Weights of a small transformer language model.
Size: 16 layers, 4 heads of 32, vocabulary 16188, 9.96M parameters.
Architecture: LayerNorm before each block, rotary positions, no biases in attention or MLP, untied embeddings.
Training: a variant of SOAP for these matrices, 501M tokens, 3819 steps.
Each number is 128 + 32 x the weight over its row's rms, rounded and kept within 0 to 255. Layers, rows and columns count from 0. Numbers have three digits each. The size before them is the row's rms in percent of the matrix's.

# down: layer 3 MLP down (transposed), 448x160, rms 0.065, rows 128-156, columns 0-159
# gate: layer 3 MLP gate, 448x160, rms 0.0653, rows 129-156, columns 0-159
# up: layer 3 MLP up, 448x160, rms 0.0653, rows 129-156, columns 0-159
down128 102:158185097125107173165118102092131146150149099175133141155110134133160216125178120170130199071163184104137160116093108138118188111087153141158183165102152113145148125114130152108093149144120141086087212132156147143193114137100104187150164094182165136117131139125120120151103138117172175141151118127104110137189161074195159132157127122147140167150079102062150114090112155128091101208161103097142122077134071080146136128123111169133166106176097135162097153126124095176096167125136165
gate129 092:153071083144129134095126122169110142167143168161122171024129151104151112148124167198086126098127062109099094142075159156125099179157113148123181150119120091152161147136083128129138139175115128154069142144163117092093100113090140117085148124127156190126065126113154088129099171148112140138035215180127076166117151108123121109143147138158160154119125131144141153164116094111129142162163076175111159107051141174106099162091111089117120091159060076102146121125115108108099136158138098
up129 101:156113086168119119116142136153070112109144110156105159078093169169195158103099131169106137079090087129067103094120188138150102185082148146159143068122130155129111143130093104112168166113125097220100176168140123129116076176136134148161177087084131168141104150093073150094086143180146137103147088147097144145108152101124093113112123119198092142080086114114092144111136095142204129173073151160155083159164113194108099166113124121126135102154090107114116173087076142136110167152094116
down129 099:171180103159156147132108102099103107071122085103141111175095152147113145114091118101181173101131095128144125120162075103098173124092103115115085112179156137153143084119184138126042159102159157162114153117138099145144111147132156118140094151150047127137158108096108131136153138119116169145197049094147184087059103173138176134133112118079088124123110161106082088129120147135106155116094186179196131180174110094128072133142080119176175129093123090080120124072132140163166115170121150
gate130 105:062150082113115109116126077105148096155184115116129214186118139104106147112096141109119105130139162127134135104154119123189152153072125094129132116158122145110166146086090116181140137020093055120090090115158098155084115118076103111121118189182160095164181182127082121137120178111128176142126089146058151150096137143143189143116161142168108185137100175162153139162142104111108089118111158101149157161128163178099115114192052087124180108160109145135138118160117157135153122128131122
up130 109:191139109101119130138100136143126083137131102139124142125176143138142135141132168090154113123156134169088151156092147128143125081152101137124099138159078145179155166189135162114183170190131174114115209120096118146190059107165137072149086130106078105132100056146111106162104127102096149123129130085178131174105061091063114164177119125052102083128158157145102060105142137125157108206123138096055128130115155101144148133081172095176086116111144102148150127141102072139135115109118173
down130 104:104104162173163138141186199139089100118116178129178053126140105180140111168131153101169108131174077160122163159109141126096107114180147102130137155072147141151094123097092130102093107192111102209160130128134164111107160157129098091121087113068148100134169077133167196139141143151082127112139161132170103122133182125104094098164082125095159098134184147139129159111120128150123157140191101151100061086153141061145148165139131096168149173078091102136094156112162079081113150102099169
gate131 094:109150122140092087091120167158094129113121185128114088182194111105054156102116129153096159147144156137112170177190142154132175162112103200146136105136130115114170066127194103150119169142125132094138121177132112056066128113150103109121138179128096138148157123166146105126162152060118151145168106143121169118149091174153072150173118079078099173110135205101132131146122163066124132121112117110113116108139069129115193126059148142153146170108130135173179118147139143148177093132179182
up131 106:054105108062095076122147203174060136094115139108099169174192072132103224116119145110097124100084159125096169161130142131103130114091124194173172183128097094164171153136138139133066106102103138076126129132149119132106175110134130157137120151097116087109136073118151084139095145168170075074145125119131107117141101173136152093133190096122115112154090157150139149117122113071157124147187176157124094084123100121076141142087148152143135124140151176105170091122158077137179136162131149
down131 100:099104114078112125132158216107089145138145142084104166141168173141067170120109133108093130147058181151117138160128154155086122096095124141168149159129117079175148122127172175147091119095102188131126106111168152158138165167080145170148119111160110092071126166134126123144115080180178048072158155102140066138132132180163151153116111117165177103217121133180153162124103096110126164120120165131131080125111112091099109138094127152158089124113164173114172117136156115128110095187067170
gate132 098:093102091106125088145158102123113075117107108074124100120129098052091155134155146125134090110129117155100080132169088138079134144171118159171107144135142112098143138104171186164145135117193102119180069107131108130189178145127152094142112081164150108164167144095137098128149156048188099136121125140109028099097092101169166122155106166129121143179124188165106103133151144172156110129156166143036113089104166118152068153170121116137129090102157091136148120063144116157084167107159114
up132 089:076137117089186143184181185107090126123075143103112128160157192098087055060117141099122141153098058092112106065105084143136121172103155075108110117174120078191116156165104152114117125135094138142148160159114161132166081151192113152138090085102116155148145108088150109135096144099119089120157126114108114206122085099117128077096111115144183146136193132155119074156175150087106180130104127120126107089204181115120102107137134112103074095119164122117144130154153148109127089167118155
down132 101:156154135206109175143139068072159152155140104178109133065153118203138140164120068165119100078103183129088200116091160083153123121117134120148110161138164187125151103145094085165114068124134140139059120135136120136119104143089125167095159134156149143123097129119097137102134166114077145091135129117094164117148186152146111173066116103142094094075089081200140144080104128129117166095152167121127111146166132141101156113108168141154130135138114203116099105072076094149134122210135169
gate133 095:126125091147076104127140076084129081147108097090160159161109138128154140148104110124152059114166114160140158112150096103147147092113090073118127152161118152123152098166084145143143155134099132125138081132127101141110141115088181101103116125167128175126149167129197143154184188138177133114170201132096107154140229111132137135172117112119192165066114158120150146147074174113120089109073103197120135127101078107061136147171155221145117197144129128126161097095164134123119110087177133
up133 103:154111103135092050175130129115145138115179142127110137071174144139157176124095112125131133117161136119148096093115104120163140133152195134110194171197085131096177080100108090143089095111127122117189130161211082102070145136138117148151120108106140107167116170190049134146108088141149120123124074111090178107157148160148145091152145213141132135114075106139180128169114103130108107106105111164076106178141126157143085136171140113089087129149096164107092198123117196148095142154145164
down133 099:200070111129086092172087104070151130110216167118098145105207112112206126182102138131090106087097175069137126141105078152101077109182113161130130119119065100106163155178112118139140151140106136126202165167134112153102177128099155159133166138081144152171089138149122096068073084151125108080093105121116156127110159065177113097185170131121129127130079129136147115154154147144140139087134107113141102112168177118100101141181129133123103103131118166116144108090156135144145109121196141
gate134 099:156118140129113107135135115171112108114124090149137102142152089163152101123180158129158104108155163163115130082093095142175114173100091125087103089105185114157124141122111084162165132171139125088168140146147156131139122143161113086085064112188111167146092071162117165196155171139102115094159136134095103122112099151127148171121105051060121159129096126069145104099154137086160094191101084113118141122148109157172179072068163187166096137095101124103103153154148180099150140169148024
up134 098:067136124078139097175158123095127121145087139175081129152150121115157136128076128104125114173176090151135120064117182048145133122074174146156099096125106146180105152162108148111115107117150083150076103111084135104062109111157057148123118165087128069127182154112123112113061138139098121110171076185164092099101168106107107140107171058116117142131150160207166160076131121150096084095109145068107118123123124103137109099188144144140140108167108170115138158096137171145146172160101177
down134 104:067160165139240116092115093119103213142116107148052167143082114092103108127100113090123104167083128127107094174097129147119135127065131163098103120113093086140071082147104133140099147152104112149128158122092115109126132077126103186117120123092140071080138142129135092105065165076120127166121169105151102088089135043131103136112172166145091103130134112201120115099098175180055124109125140102161098142108170092144151113106153144151162142147083102086128077116125079113130132152147107
gate135 096:101155151163095106133176040143132112142104149144115167125125123141124097114138168128153164162100126190148146175127175165173199084079079110153144110112144114102115159158116175145094133056100100213125132106150106063147158145142154104030079129116167180115166157176130106126102157126110188159143118148114142126154093120156157157171089057063165160099079154162092084176091154116101150149132136060128149116126125121122121111125140080121090138108111102122093092128148147151089169155099121
up135 091:075130125178144119145143142123171099155100138178126176119128109193086129133069093145175158177111123170150069166189146132182102123107157144159122144073170157156126123084101154146112076088080070157167068180126146154058125146130118134195107136152120218169089117206187097121083165091096100174151123160069087086130114135086168142143087121114166146139116130149146154129105117139108141163142144164126131114144176164089132129172106086137130145141181117122124085118164120145095131154101119
down135 096:081088178086079095186100091105163152175120115151136134151062061147119065130094146114136117144100105146098121156179117159094151102132074148100134161102145158163155085137166115167120098060115127147126136102163132113164098104192136129107083162135145152132131140169152162093096183108124178133182112098073128092129097129180132164116128101051151127119094133129106197198129107118185142126115128137130174155137106180115165175142117078159049124098145161142081067145096098140118079149122126
gate136 100:162136126156080136111178141131149124092171118142091144174069125154138109131157131161142159121142128107145135151131151139098073124073119125093103128150104114116111163149107130107077153181107155131162109126133144142145148129176096088159070095201126141170223138152076167113075171099128142083119158146091172118130123126183080147133100139079170112091023147081119102184065109142143057136085139075107079130127129120102146073159136120160142124136109060148068091146127169130139144073162092
up136 104:149137148153127095066162055136151123171104161147114129112131098160131119170102117118124169128133177173118108186110144164117114136189146162153202134115112103080151137127064142158135166133126109104099134109130170099093119119185151103147086105077126109123150130122129161188137122155096168089164160160085126180137169110126096165127206061127188112158104069135141105192170186174056130121093188134167142068128138120118123115093179055066124115141154124115090097124132117079131158113110147
down136 108:196171135135129084145108203102128172064110155075132118137094226154150108127154142167095157157108120156133098107116204136136163146092086134125088117170097138149182163124147128112142137138136148161137146168177092106098098111123128151106089124145138113165151137114137156141151069109140196145055138151135148107158140150126127138177103192086142149073167166097120126157046140146102145128140101135123094138147173092051124077113175174135151159103157177073152086168157152111110138118186151
gate137 093:108159131094116192115125115116092083160147053100070151113124152164135146081110117103076133138163142189137142120139153101153182119121154097124179150129116121110076069183128122123114197114108130132170138134111100146149147123107097095153123122145152119139163131150081150185118137165136047146144095143136121115092132063134162108131121118191150139157157089213119131167109154166106085048103185125137140123144075133093126137188105159091150133171097115143182089185062069096112096092161085
up137 089:152130123108107211137135126158084097092130117118092080134142139197138132197147175133108163165126117149094114175128153148106166153140155086085159084053121111125089163125062129107164154121062143131165159087169136124103165169153153166096066145093111206165122086172064166123145121121102110085134117123128094133125088104181126148181039125159133100157127100139103127155081130127124073140077149104106116100137129154122085140123126191077183151159164143184159129143108089119128090117160131
down137 100:095078109078107104152105127180127125138108130140157100190115138172132174073124134159181155157110181169144114116103111133148126161139092094135134104092095153103127126106124085091130101156171150095190136137146168141151201105080067141132148111129095051145148139156125100066128084114132167142177154056100142155124141106136151119134154183122124098157099014107100103113132166113091178089115085079170148136142107119079140149170117161119180103151103099145166126065156195160166132120145090
gate138 096:175136152135112226173183127109110099130194112113180126116103162124131163126158164126145131137180076099135093160149073125132158136165124104168145106159157106141074191150121094113198117072105124144128126119123131119109110129130064181112120095192059081148142144130127099110178046158085093113097113090139117137148160120179170103131113140132163132127086077104147107158075115080150136099129085083110136101127078108148112159128098107047152188109088128113111159082168140155168137163098143
up138 099:143058136121152113116110108147146074105185130124174126121127084069094123167178124131152119108141096092096100151113119131105164152146078121213142166128109116115153179127145115139125082048137111109112144114146114090112143106089105141201122140197062114038143147144063088117145129145164128192134151092090192082144073109199153165109116135130125117098089147083116127114107114129123111104106133093106194118121109100136118177121126096110087059146111133157118187090151084128152205132136131
down138 107:111163124093170158129131095193152082066126128116142127125117055091072136165137140141147113150114106101133136118133150109112118090155131154166173161154132153139145127150162087110088073070135111094099125075146150084082116086082085152183173139181117148056133135128098105164136188154114139241134136097115131098149057097146140140066121127103184055104125138097048109150125137152122125092139111096169171111088111115133089150127138095112085099137101142149098148083127082149150192156130147
gate139 095:120156115133134081120161110129086048119111109162171106090073116166121193106146107093152138075146153094111079161090191150153106172122068129087124129143111112097174085141120139135127049114143106041106125101184066160123148144190113162159167084147123133125116162203116020121138066125171110157135163090149092108126182101107103130167130158144097119102166114137105095084126165118156134115123146120137145154106120102116135143126100146148089119187181118135093130171120130144165173143092094
up139 099:160132138159109131139130132165209143154116150119121130127153137193123085132072064159120148157093111107134174120084109091141164191134146104169182113104135116062092133144160093212143183160103172178167146128073119097161097168102138141135150157099138135080132130096113153136166185061103089113180088182121157112095144094154184163137122140078157132148083097103147151171149066154111100150082125087116104093142101133091100102160169108123159189116096115049140129109103111095100097140122127
down139 102:104118168119104124158101164138174198134112126170146165135148123138090080139119129153148128166133124146099203124109067128124141100170144133147173112130135126113088079150166112121142183110103104075107135112090129100129100111102130090130151152115163135127172157063187221166154184051097149115132076187120163144155103125111116179134147117065158108122084075098087145175129083130099123136079101117087144119097125148160141083141136048154204162119100102089129128118130127108065173175153167
gate140 112:055127117131090128143145114104148122140120089100123080106089112125091185102129106093106167122152038194128120117094136131160181135107138158141100095103101132181114059112097152158133126124120136157158194089146085066149107157139143156134071145106077101190134068180135099126126142130147052153107112167163130128070131118172178113158143172121145147085140172147099162102129105046158112131133138129186113156164157137146156119130136171223110090143151175166177120125137131136108137079166157
up140 111:188130144155130174132118160152066163086096145173132123131185114138128069086223142121110145116169144113154143110158115165095112136197102141070182136082190092111112196113127133138157091171175115151112123129115161085168099127078081189111163131094165106103118090115157175106134128177093171139135142092137073123123189144061112102100111130136150125131171128135127195087086156084152148115187069115145086150110172110166088152089111110140106135157098137100149107166097161145162124108111117
down140 110:143144113093114121176099116058122098114115094117093099094079140119122147068134136032096148121101127133168122110098119148178120150119098152088116097086074114154107088118098095145102146085105151147116159103065096135148107082097082135090065132105110077161125091129146128118115076153156094130112110153128098129138082109102159124143102116112112160060143164119069188207194156119107120110071118130100119187068148163116135076156122207171094101094110111156193121186104122104134107095145128
gate141 106:155152150159149082134130112133184140088123219117097141127103103162158098139162170135105091147086112192136122123069181106178132141108076116114149123130136153126112123144146185105137107090127123178080096161084138116172147117091145110128113117118164115133133071207132092122105080102114106126104071126133069145116170125139120131100104152122156154134186123164131051084180102164090136124173081156099170077068143070132073111067182090145107167106155153082135093107143118084110114190125166
up141 113:118156144109091146137061119108111140151177100104182090106113118103149092122157164139164113060166106090144152113126077205177109154163105164105122171147153066111104071114103083137117137143135133124171113115100139132150130150120157195137173087128127160077146128070165151103120185126141082136100122143165164092067088109172104144147126164186112105154091116065119126176097143078157151164164117116080081096135141028158146169197110159139128115085138118098148135160181087130139113154156112
down141 096:122127088132129128155161096118124119111139049119097158177162176099118154107085094093115179148130153128136125102155144048054140079088178131139138125125125103078114232104149140112120147105098095101133143152146163161078098108160143083160119110132123101132113156085100158109173096144146199150171167133104148112146114148040164137149155117125138162118113169094124191146075133136148107083102106122171126162177144219110156073141139137121187120137139160144143134145114184143178148098195105
gate142 106:130161123123070200105125102123105141140101075174090087160167159123133083132099151169137151179182199107132182058106129150138118166091085117098139156141143152156127108177111126108107172056095117140172123228098143125123134147098116104108101186115086146167116137101175151174135120121151097138120130123180179175143077123109147093144069128127124113093075136154107124110143155091087135135096089112164064077161117174090088161133088204121170124170111135136146166123106126153138084132157158
up142 102:065155135124147115134167153186153077114115173134108134122119121124137105096210186129090070063077149160100100212078123105078133086070157142138135080113128129124135108174110139102123121111177146094118131076148064122138118128169106098138166087164163153136130138162146135135106140152130102147146153146103149117154060199152177127162119075123147135159137128128116200111104129177131110127184157167111118171118095136147192113077109091160098150136113160205083160124074182118143178145130136
down142 104:092146189115120117112119156175139097089132111168109142153159178168112115149161154129167103120181176125167141121108122108115132118096118153115170119146098104182128144179120141123099192039168133076142137168075067151140115139134035099100176151172120145119115093108169145151172097106126104141110136154149155122146026188106144068186136149114125098134078126124102152108140122169087143149157068143190109125114121159152104132113072125111128115188128118177094193111131192111131094137173129
gate143 106:076162075160132028091095140076103066119108084086111147063167132129084097068100155124162114130137120083089145117129132048164103087158135079174095150131123114116181108149169139166151184077101107092142130131113155156178128168168161108126138149130084108129194170125123094133089119119073141137154118127118148147146095091124077147216126130125161114170193123184139110124085150117110175119180122175144134113155107151139102139157149129178121121152149113088136107149154136176117128172175159
up143 104:116124083110079164120099130136178189135121134123122151141167125152128134162114132125113144184128132161065176145166126103138079110100134095194183113110116094162151102088154122130175177193075095210137167169099142120050144141135120086105104102140105108128130084143074090185136057131084138108162130173161123108146104136131127132168116087143141099206142116116094110038134126074147120161152129089190074101165110182118103112157168168159150143166080158136115140115150075132133116154113108
down143 098:091133109167116111109127187133073102189131082179144141114169089129057165102115110098163155078123099057113135125188109130192159105138101078084134150136101103166138094150142090128127154094095108180167093103140150116162123154141140118099109156086111088111112205091115143150114164160095167137151112133156194145096095122194142178167166110106140089124127128100130182139072128114091184106172125166170095127145110145113118108115153162158192144154166088061163080119163185141131090157114101
gate144 102:086135133122134088108183190065143125114140163147096143113169130143128153171135151078125049121118153079065141106136113112153106136133157151091090128196139106129100182135117107146168166171189101121134166152105120099133124141114131081135180053138137092150090154162140127161149067126150150155173203085203119060103170152112142151148105102146124148151142143129129142070124135148107122090131094107146141127082102127112173124164137148038128141103164174159133149092071118121173070158099194
up144 095:146084110122132139118148188139119156101130184106093218146179117159145136161084140127158129140111175183128170140101130067136140118126178135063124208060065135103150134110111122173118101079139144065123172112176156078126125114059086119153173119094177112114149135158145182180121105137132115113213143103152116145128096166113111114166112153142107120124098124126085142119152153130124121088140116187086079130144090081152135159127121089085086102118168184144155162082089119092136144121134202
down144 098:138162143121173139158114070154173136170189078106121119081079185094126134176088125130117151101140098195155107156139126113187102077111122143110195169083175142174132077094087155110094125065105152117181133110077148170143139144116122149178127189140133153131150087126176121071099127163158127067153097115106128200069075114133103116076121106103155090136089112120140136166134143135175114095066196109074160139121085084113092161130168115153137140141119083153163130135096154127163156121119144
gate145 099:128101122134154133073168167133087095105155049145160168115144108126126157156134163100143136111101155133121110084120163138167149132115103132140132104184060090159116179167128132137188104147142180050078139132173110111154161134152098132126124166072145118126131116099103142104164134146129147097107111120048190164171104096122140130134143134190056151118116162147154136140118157080115183123092104068134055129118174055102082167070149197138143173149150099159112162077089066135152149143134144
up145 101:076112083152131133120147151146088091144163057097145146122147096109146114078150142140154103101143177147135147141117147134166108151118120144140112130184060141153134078082140099108229164126142096082100105154134183148152167175051170107165107112147162140118125095169086122149168150202128120116106075123070144136142079136097152139162118142158089142100138221136158107226135096076124129135152097113080071150126107124105174129163102147104165131118112098120099073131186099104157146129153152
down145 099:123167089104155109158103079120112168102087179139128102105111135126108134105145129174119116072157119109123148160108157174143134162117186127175138113061151135093126129102103111125085072166140144164165073087055139117134064089197120117088138090180094129124147096148113092126039136107143049121166134108155118113083123165176135128112109097132148116175158123148129115119150086180120121137122153193107124150160102119127120097140185081157053161193119139145093074162097162177062096103111151
gate146 099:132116189094150112150103057102127082141168172148130137080150167178171163069104146135097136114161121087122116116166107203156124080084103129078163117067109130076177120055132166079131124118111131103160116116152150113111126148075106120104139123158135114153072187113109116128152077140058128090169132094209129167099117125119072118172144147183148116064137108121125107109117126163148144094102156116132163153148157148132119133120148052107081170117088074083090082100109072145092116156161110
up146 097:173154119195135130129087152092079079160174126149104156095079154169116186089140089144127143084128176107090152167136149142089066121099194085132105167111172174170110164154151118156089113082118141134133212098135173158151155062101171131175090116109080126150075133098139056117113127122066170112120100088111104147117180124093156098138134169137082131145139161144143147112110123176159148129130139178206108110180105145094067155110117096130121113082125119179136164130144110125122103164174122
down146 103:163096114157136145122137153115101103076120150126065149141059176155087184116149070108145109093153117168071164163106171120134053094130159098150062143137104170153131154166097147171138110139160182134137171182133135130162140089159134146126121175113119136178110124079132070092102164094138129152158098154080122095124165121102131071079098130120136088116163152090090124152166148155176059167107159133199135120163085147091026170130081151100110120092081127142126147138174109155142140148133118
gate147 100:093144109137118130203111088101145093115154120104069096152112061185114095130160135113055108158162134139171103119149132081116135161101139128106074101103189181156103134111165168129151030077125167098165129127104145150079131117215124124164136144128195120095113093093129118157110134144152124061150071120154182087091173108096125133112148144176149182142171121177157111067165126140122196146120129148105137128147153103153136135167137146151110091111180097138130129119086157108155049123152122
up147 098:174141161119142212144049174108167128072210081088128079100076076171138125155126127153149139142131099196154131106115163089190125115106130093123090132065119132128128108136137144066199137083156127112126125158107130106108153124116148131162122100093162178080123144097156178086107118113151116098122129147137109134124143094153147094155114178088178139160148109149121163138190149148106215094072135119127168107134155080093179122149125146131092055096195134126106156126132127106161084118111096
down147 104:202126095095110112093118142122086147066140205132133165141134172124150150165145171102148128110130168101100150104102086154121144174113177164134127111128119091166196187104085109116063184136150091196116131128143148147178118122063090142109122130142057142155109158179170125120155144118119136200071129122088083193145128181096119159114081105096111118086109114109101140161126151137102108118155125202111120147148151150150091103097119144095196194067134135179109146155157139132139169178138138
gate148 110:126076128028133079133149116120067089169115137150082139152089110091151098096125138144158170122084119180057154068190160134145133094045145175144194148098071116108166090106095148107164134125121177051153132099135150138120159105142143117128144149125150122108114097162112170129145118122160143161076093139149113102176188138126108087162115110176119123137162158131123089122097154171071113079169157170134158089109110089141171099100170074123098116147114140132135135101189097143156110191121156
up148 110:089094117113164072080149065065169140114122141131155126066105128069123134115106141070123136132194078150170103103132167131197149110101163169140143169149144069076139093077175124151132117125095172076135100098124069082079144122108144103141139148114137102134136086165191076126165192096159129140138099141098127111142112082136171111176086177108077141170120128143111127152133127122186069133156176110161126093140181066080121116189157131131111143141176150136121134116167134111122191153164137
down148 106:133134110083122128118189132114147187113166093130172106122123133064112139143162121117156197088141133134112086148175105122113183094074105137077155134165105050138177149083163134124119062130055107146094111120131136133081134179136069106150175147127149143136148130124117090064148125161096201158097156127089113106153142138091148132142119142106136168094095172120194114162123153113206127159213199168129171116156164109085112090108173127160145133153093084105117127118161169106118099132111181
gate149 093:077148129135092101112172111146100149083159100093116075162100086161132105107143102187131102120120132125121116145086165171101108114133152060144113066107089182138133111084140068121131134089163178190074100142162117135166152121128183082128186148101086128110117138093151187084150130152174133125093091124068105188112121136090113174117091154180163105133176115055135092121095117086087193190079124116123112111077146145124096120107158120184149150105133180187092148107142150181097144138116125
up149 094:080095144093156170144070102117130119120141131111133137098088189140127139071130093193128108109123162122128096207105118158115144194072108093070119105148120150142115113152119111091168157146131183080092144132139141136187107108171084120118091123083128108119112151115115124080112128141091062093165092203066138171124146168133134044159064164156179088139138171171125156128086088169148120138113160166141114104139150149128136137119120127204062107164164123101165160100170089146078098096140127
down149 102:159092097119133143148109123130152129182115164105107149099169088106111097122069117094126105138170098129118166119151079126148181111129064196140140174120155102143122121148170137171122141107088101061106096133095124084106095092147100152169115126179186075113202142175129153196122076091127097116141156122106138076120123142134162116141163106092041145102107092188114156082175146162133097112155151179152129138100155085133144140183131130153159132132131045069175137112076113058117087089147116
gate150 093:114151138110188113108141098126090146149131102114099180055168122108178169101105131128127115066150046120096145143150118129133152120141134137153101122142153149123165131084105164131131158096136060146119091101157190125130168071109117157086193192172119117131056083138065159101159118119111189097212125137085128126147142152096078144187145126147139199157145127054188126128068113148152150143094149104131149121154122131102151082147091132179169139120133138134066148133062148163156111099135141
up150 106:152190094113084138149122128178148115109151143084103082128178127124158078130183073133162158125079103112092110125088119198126114117119089125105178154157067147125104153124121080102158121116104118138125129170141125054194110156168144084158107123122116164086126088097170154211109084124187091158147042140138178161146112092146138131119097128124123119101147157146137029102170166136097147144143059139095090150089123141150150147126148069131122172093049135145154122107100157115109085136131118
down150 106:145154091077106093164147103186112121067152104098114109136169153113138079142179125160121131045075050090099108143105174187113134077108141127090128121125091139173113116119151042136142180180097107145144149153108124098160128155120156141142073171116084128071113099141101188169175063141155151165137093163170182109128135105118117138138083106121131093136136164150149063081087129172110178132145134111076132102090107073099168149098130080143105128089084140180144142130090156154100132115143104
gate151 114:132117133169163094112115142101152178147108149110116145113132099140105171080176084066106117161119121047111092153079100111049080161164147126157113140076114071153136157125119160098087142118122147158075164124080103098155172093131125137174137162113144115125081106120095179114049146131108154203140048143145166145152147145146146071108166090152201118121083126124156117156134074135157091147196167163085128193151132122122132125105135091125134092111103085101101128157151162133148194154155098
up151 098:107181127110138120125124106143177123134105114127176147146173119103172143162113090159155123158182099151074151131085096163136170118081078102151127102183161075141109083141088112124123131095140107146132115107141151115128124191168093120056122101111096148168131114128128112163144158138172114179095168130094160150123170159134175145145105156206077143128148124122125075119133073139055070110095132162167119109129088056088166152197129144079110136144051208137072141115133089159135061134164109
down151 098:135107114138127085120133164128138205161070142121092138102105103115091179151121094120120116179133083076133097123122119108083103099204163120116095134072111162147120130201097172123105095135156180188166125101085124052132169125166107160157113142110068094108112129129140173156067151098116139116129110087133183112167137138104107111119145095131150139128091087103111108152122101139220129104084171162075100178129136130120097119106122085152196097098167094164138138106064102183121198087164114
gate152 107:152041176157112109175115117157090094165127095144080100144147136068118096096151102153164178179105202135109110143184176211109132150130155107111125137134093212108106152133118147095073172083069122135169148090151123102096129203190174120157100121095154079142128153133143126116117089095119174144131113070110154142161150112104133164102174180159186095104152135127088175150161149130167062164138098112151094097138132146105157105151136095124096145117097163115151181155124093121119153142126107
up152 101:114171127156121133069121099151176196122059121149087156120163118177052150090120108105097108135146129174090098122107093117143083112060175069136141140177122123093162088122148160088154083163133112144123151140150080095078113083072112163101113144153099166136061144174089104171131155153113142092095136082185127167085128175156129159110153085092073098143096117174168137134133149152118166124141129146169145190144100173150145191092119123126149139094151088161056139115146110115108159106122068
down152 096:138083149089082117154089169169110090198142129180156038169113145120158117111141135191182167151158182144145084134176128172081152120111138096166124114160149192121138192112166179124059177087128132152111109131170165124113104171174139105182150155163140150134152158125143118130131107109105142166126065092131124101182183106106076121147147161182180143067162173136108146104160143157205091168088120082166135133123141114123155160129112145121144129117093153163131153120135086162109145138139084
gate153 090:164115115096207123144117145133105119047178118110151119118106088061146142103117078160154137181139092143131098136068112166106144136177133179170159079076101119119097119121137131130160080157078175020100181162120165108155107166110131134201124147092129107159151132088177173116141129104084115141150085106185124120137124088168118132120157169090129134140150180085117136157123124128143154126124114156107102077134139106141178147144083137198122101140142116141123108113195062142137186187094099
up153 098:191130057160162159092187074164098159132148185119143132080134131055174123141114105136149169153162132137177131083130125106134106163146050099141156111075064078131098098152110182129156120163190176153154167100127117161136149144169123093169138108120080085143146111132108122101157088107120130131099064126153155145143166136121120094110147133076123130106111163105122071142114185152162204083119156113125128131162135100123212134143084158214104070109161135118088139146103103093151141140128121
down153 098:142119145126131155109056107114141082146083088169080103157124112160113157136107172102112107123142134144141115118120086129153084117148154177113121083123157201110154084140214124139141108113112133137118103147149075096126128126088059143109138091133192154085132170187082146140092151117139092029129131099184122155134093092174154211114094103110092161172128106129128164115122097118117113071132094132197111105168125160075079077147155112112155092091099198142129132116150151176114117177077157
gate154 101:152160100146158149152152096146126087129128141169114183062132096207171136111098099164174211121141090102127079138081091119145134146143099122149125118112115155113166149044116186106077098173117139132168100134038061085105150173136082173108110126123082132141107169109154147113111137108112087115108153156083121133093149164160180148109157198149183107159093134080089113114140128161138109133067102088115134114194088134087122071107099103190124138109132138099143162153083154135113151113118124
up154 097:093173108152161147110163134084157139105141192136170148127083136101100097119176141113165116124139145090095111138087149092161083122081218162179107130057148131072193137104117124129119160083068118141091148076109179132132165190148127192064110105163109106171104120129158130081135132122108158071164138140134142107147129114098097147175147090194170122120154108138101088169143155094065099081168085113129122141145124075097082110185120181161081126172115081090149128160109109118129143107119142
down154 103:078155168153146098134123129119146175120129133089135172098103179089068131130096138157101077093146109100066135134080131125161109157193209126146160182122139144102126096165098069130149122117101143095086140120208139147117130163153138084170152142140135176144169077160151144144155113112123174168155202125179113139164111127152118170167144126113147144114137129121128134157101103066096101114122128189134176126136051077112120091171064132104090152153130118149100068114137105150069111204139196
gate155 093:147195092150088097154161120142132111118115104148101087145116146100158132117205115142169197114153147097150083099095197099158196147111126152091084105176151128186124094105073128159086102118138182107106093143148126122120097170135136135146140132096139187115192126147192068102139128136130103144117142127120063130105123201154076173127131125134088122126124124112056115178096111130137150120146117187140144125129076082122169097146036177141084098122174162113069144120129155127161091154186116
up155 101:146132139128206089069098148142119140125118139128121146138172094164067141164155084119088161119110085119131131151135125145080090107137126152132111128157034136147074151118150117158176133137123105162140116143118095168056161087133157150108102131060135079087089147149101117092092071157129151102104100158146088114117103109094103100075159136183161176144131161150140122124058136072133171118189071111137155141189099133147085115106175151143105146170125132103124145046109078177142196147085174
down155 095:165154095097158126115124146162091145123154103162174111188133175176129115148102050154113139117110075133140137151132147129089083089143144137102090181126085174156102092154135105153139176125094115189142090091101061156075110100152150072104102148049178083100078133122073123128100090133167143105119115115126152121117154167117106158112146105170100182163129138148119146166068140086180140107164091082128144172143056134129116088108126125119104174159122110151136143101097065154047166121124199
gate156 099:097114127111155150127146221170132183180115055105199170155092197136149120050078127136148193113092143116145072160144089136130146141151150136140142186113149149096152163164089149109111177114090085089097072104096151128099127175117123104177075118154126139093123120058109145163120176160058143126194121109095110135152101080113120156198140127142149135100130142148118130164096099149074137155125112119147112146156107086081108088129143140139095167160121096074146089101146149162143121112179130
up156 097:187145158141137089122100144124097106089147130084070053104168132148078105156175141090100138140140145199143147089082090072167117109105092111133090129162111122129122081090107154081121069167108156181146142137117125178146148100092119154151144079160096150157072125154078065090180097165156151158119086165122098144079105120155190084142139114129144117112144136169126095116094088104180160166138133090153146146082108120161124164149137157172149150081152119203078159143158071163156066122125131
down156 103:087118142142151121149103137136144173138135117113249103094160193136169125100141138127126164119125161095107129128074134109112068077140078144024084205139133145096151177097163133114145151147134097085168070167134135120130075184155129191125091117110123172119107085108136120191143103135109111136150103157119102137152099086201142113134162120085106123170118149129171118105103099118104108148133149067178094152146144139151065127137148058123148120142115171124160112206150080121110091132116109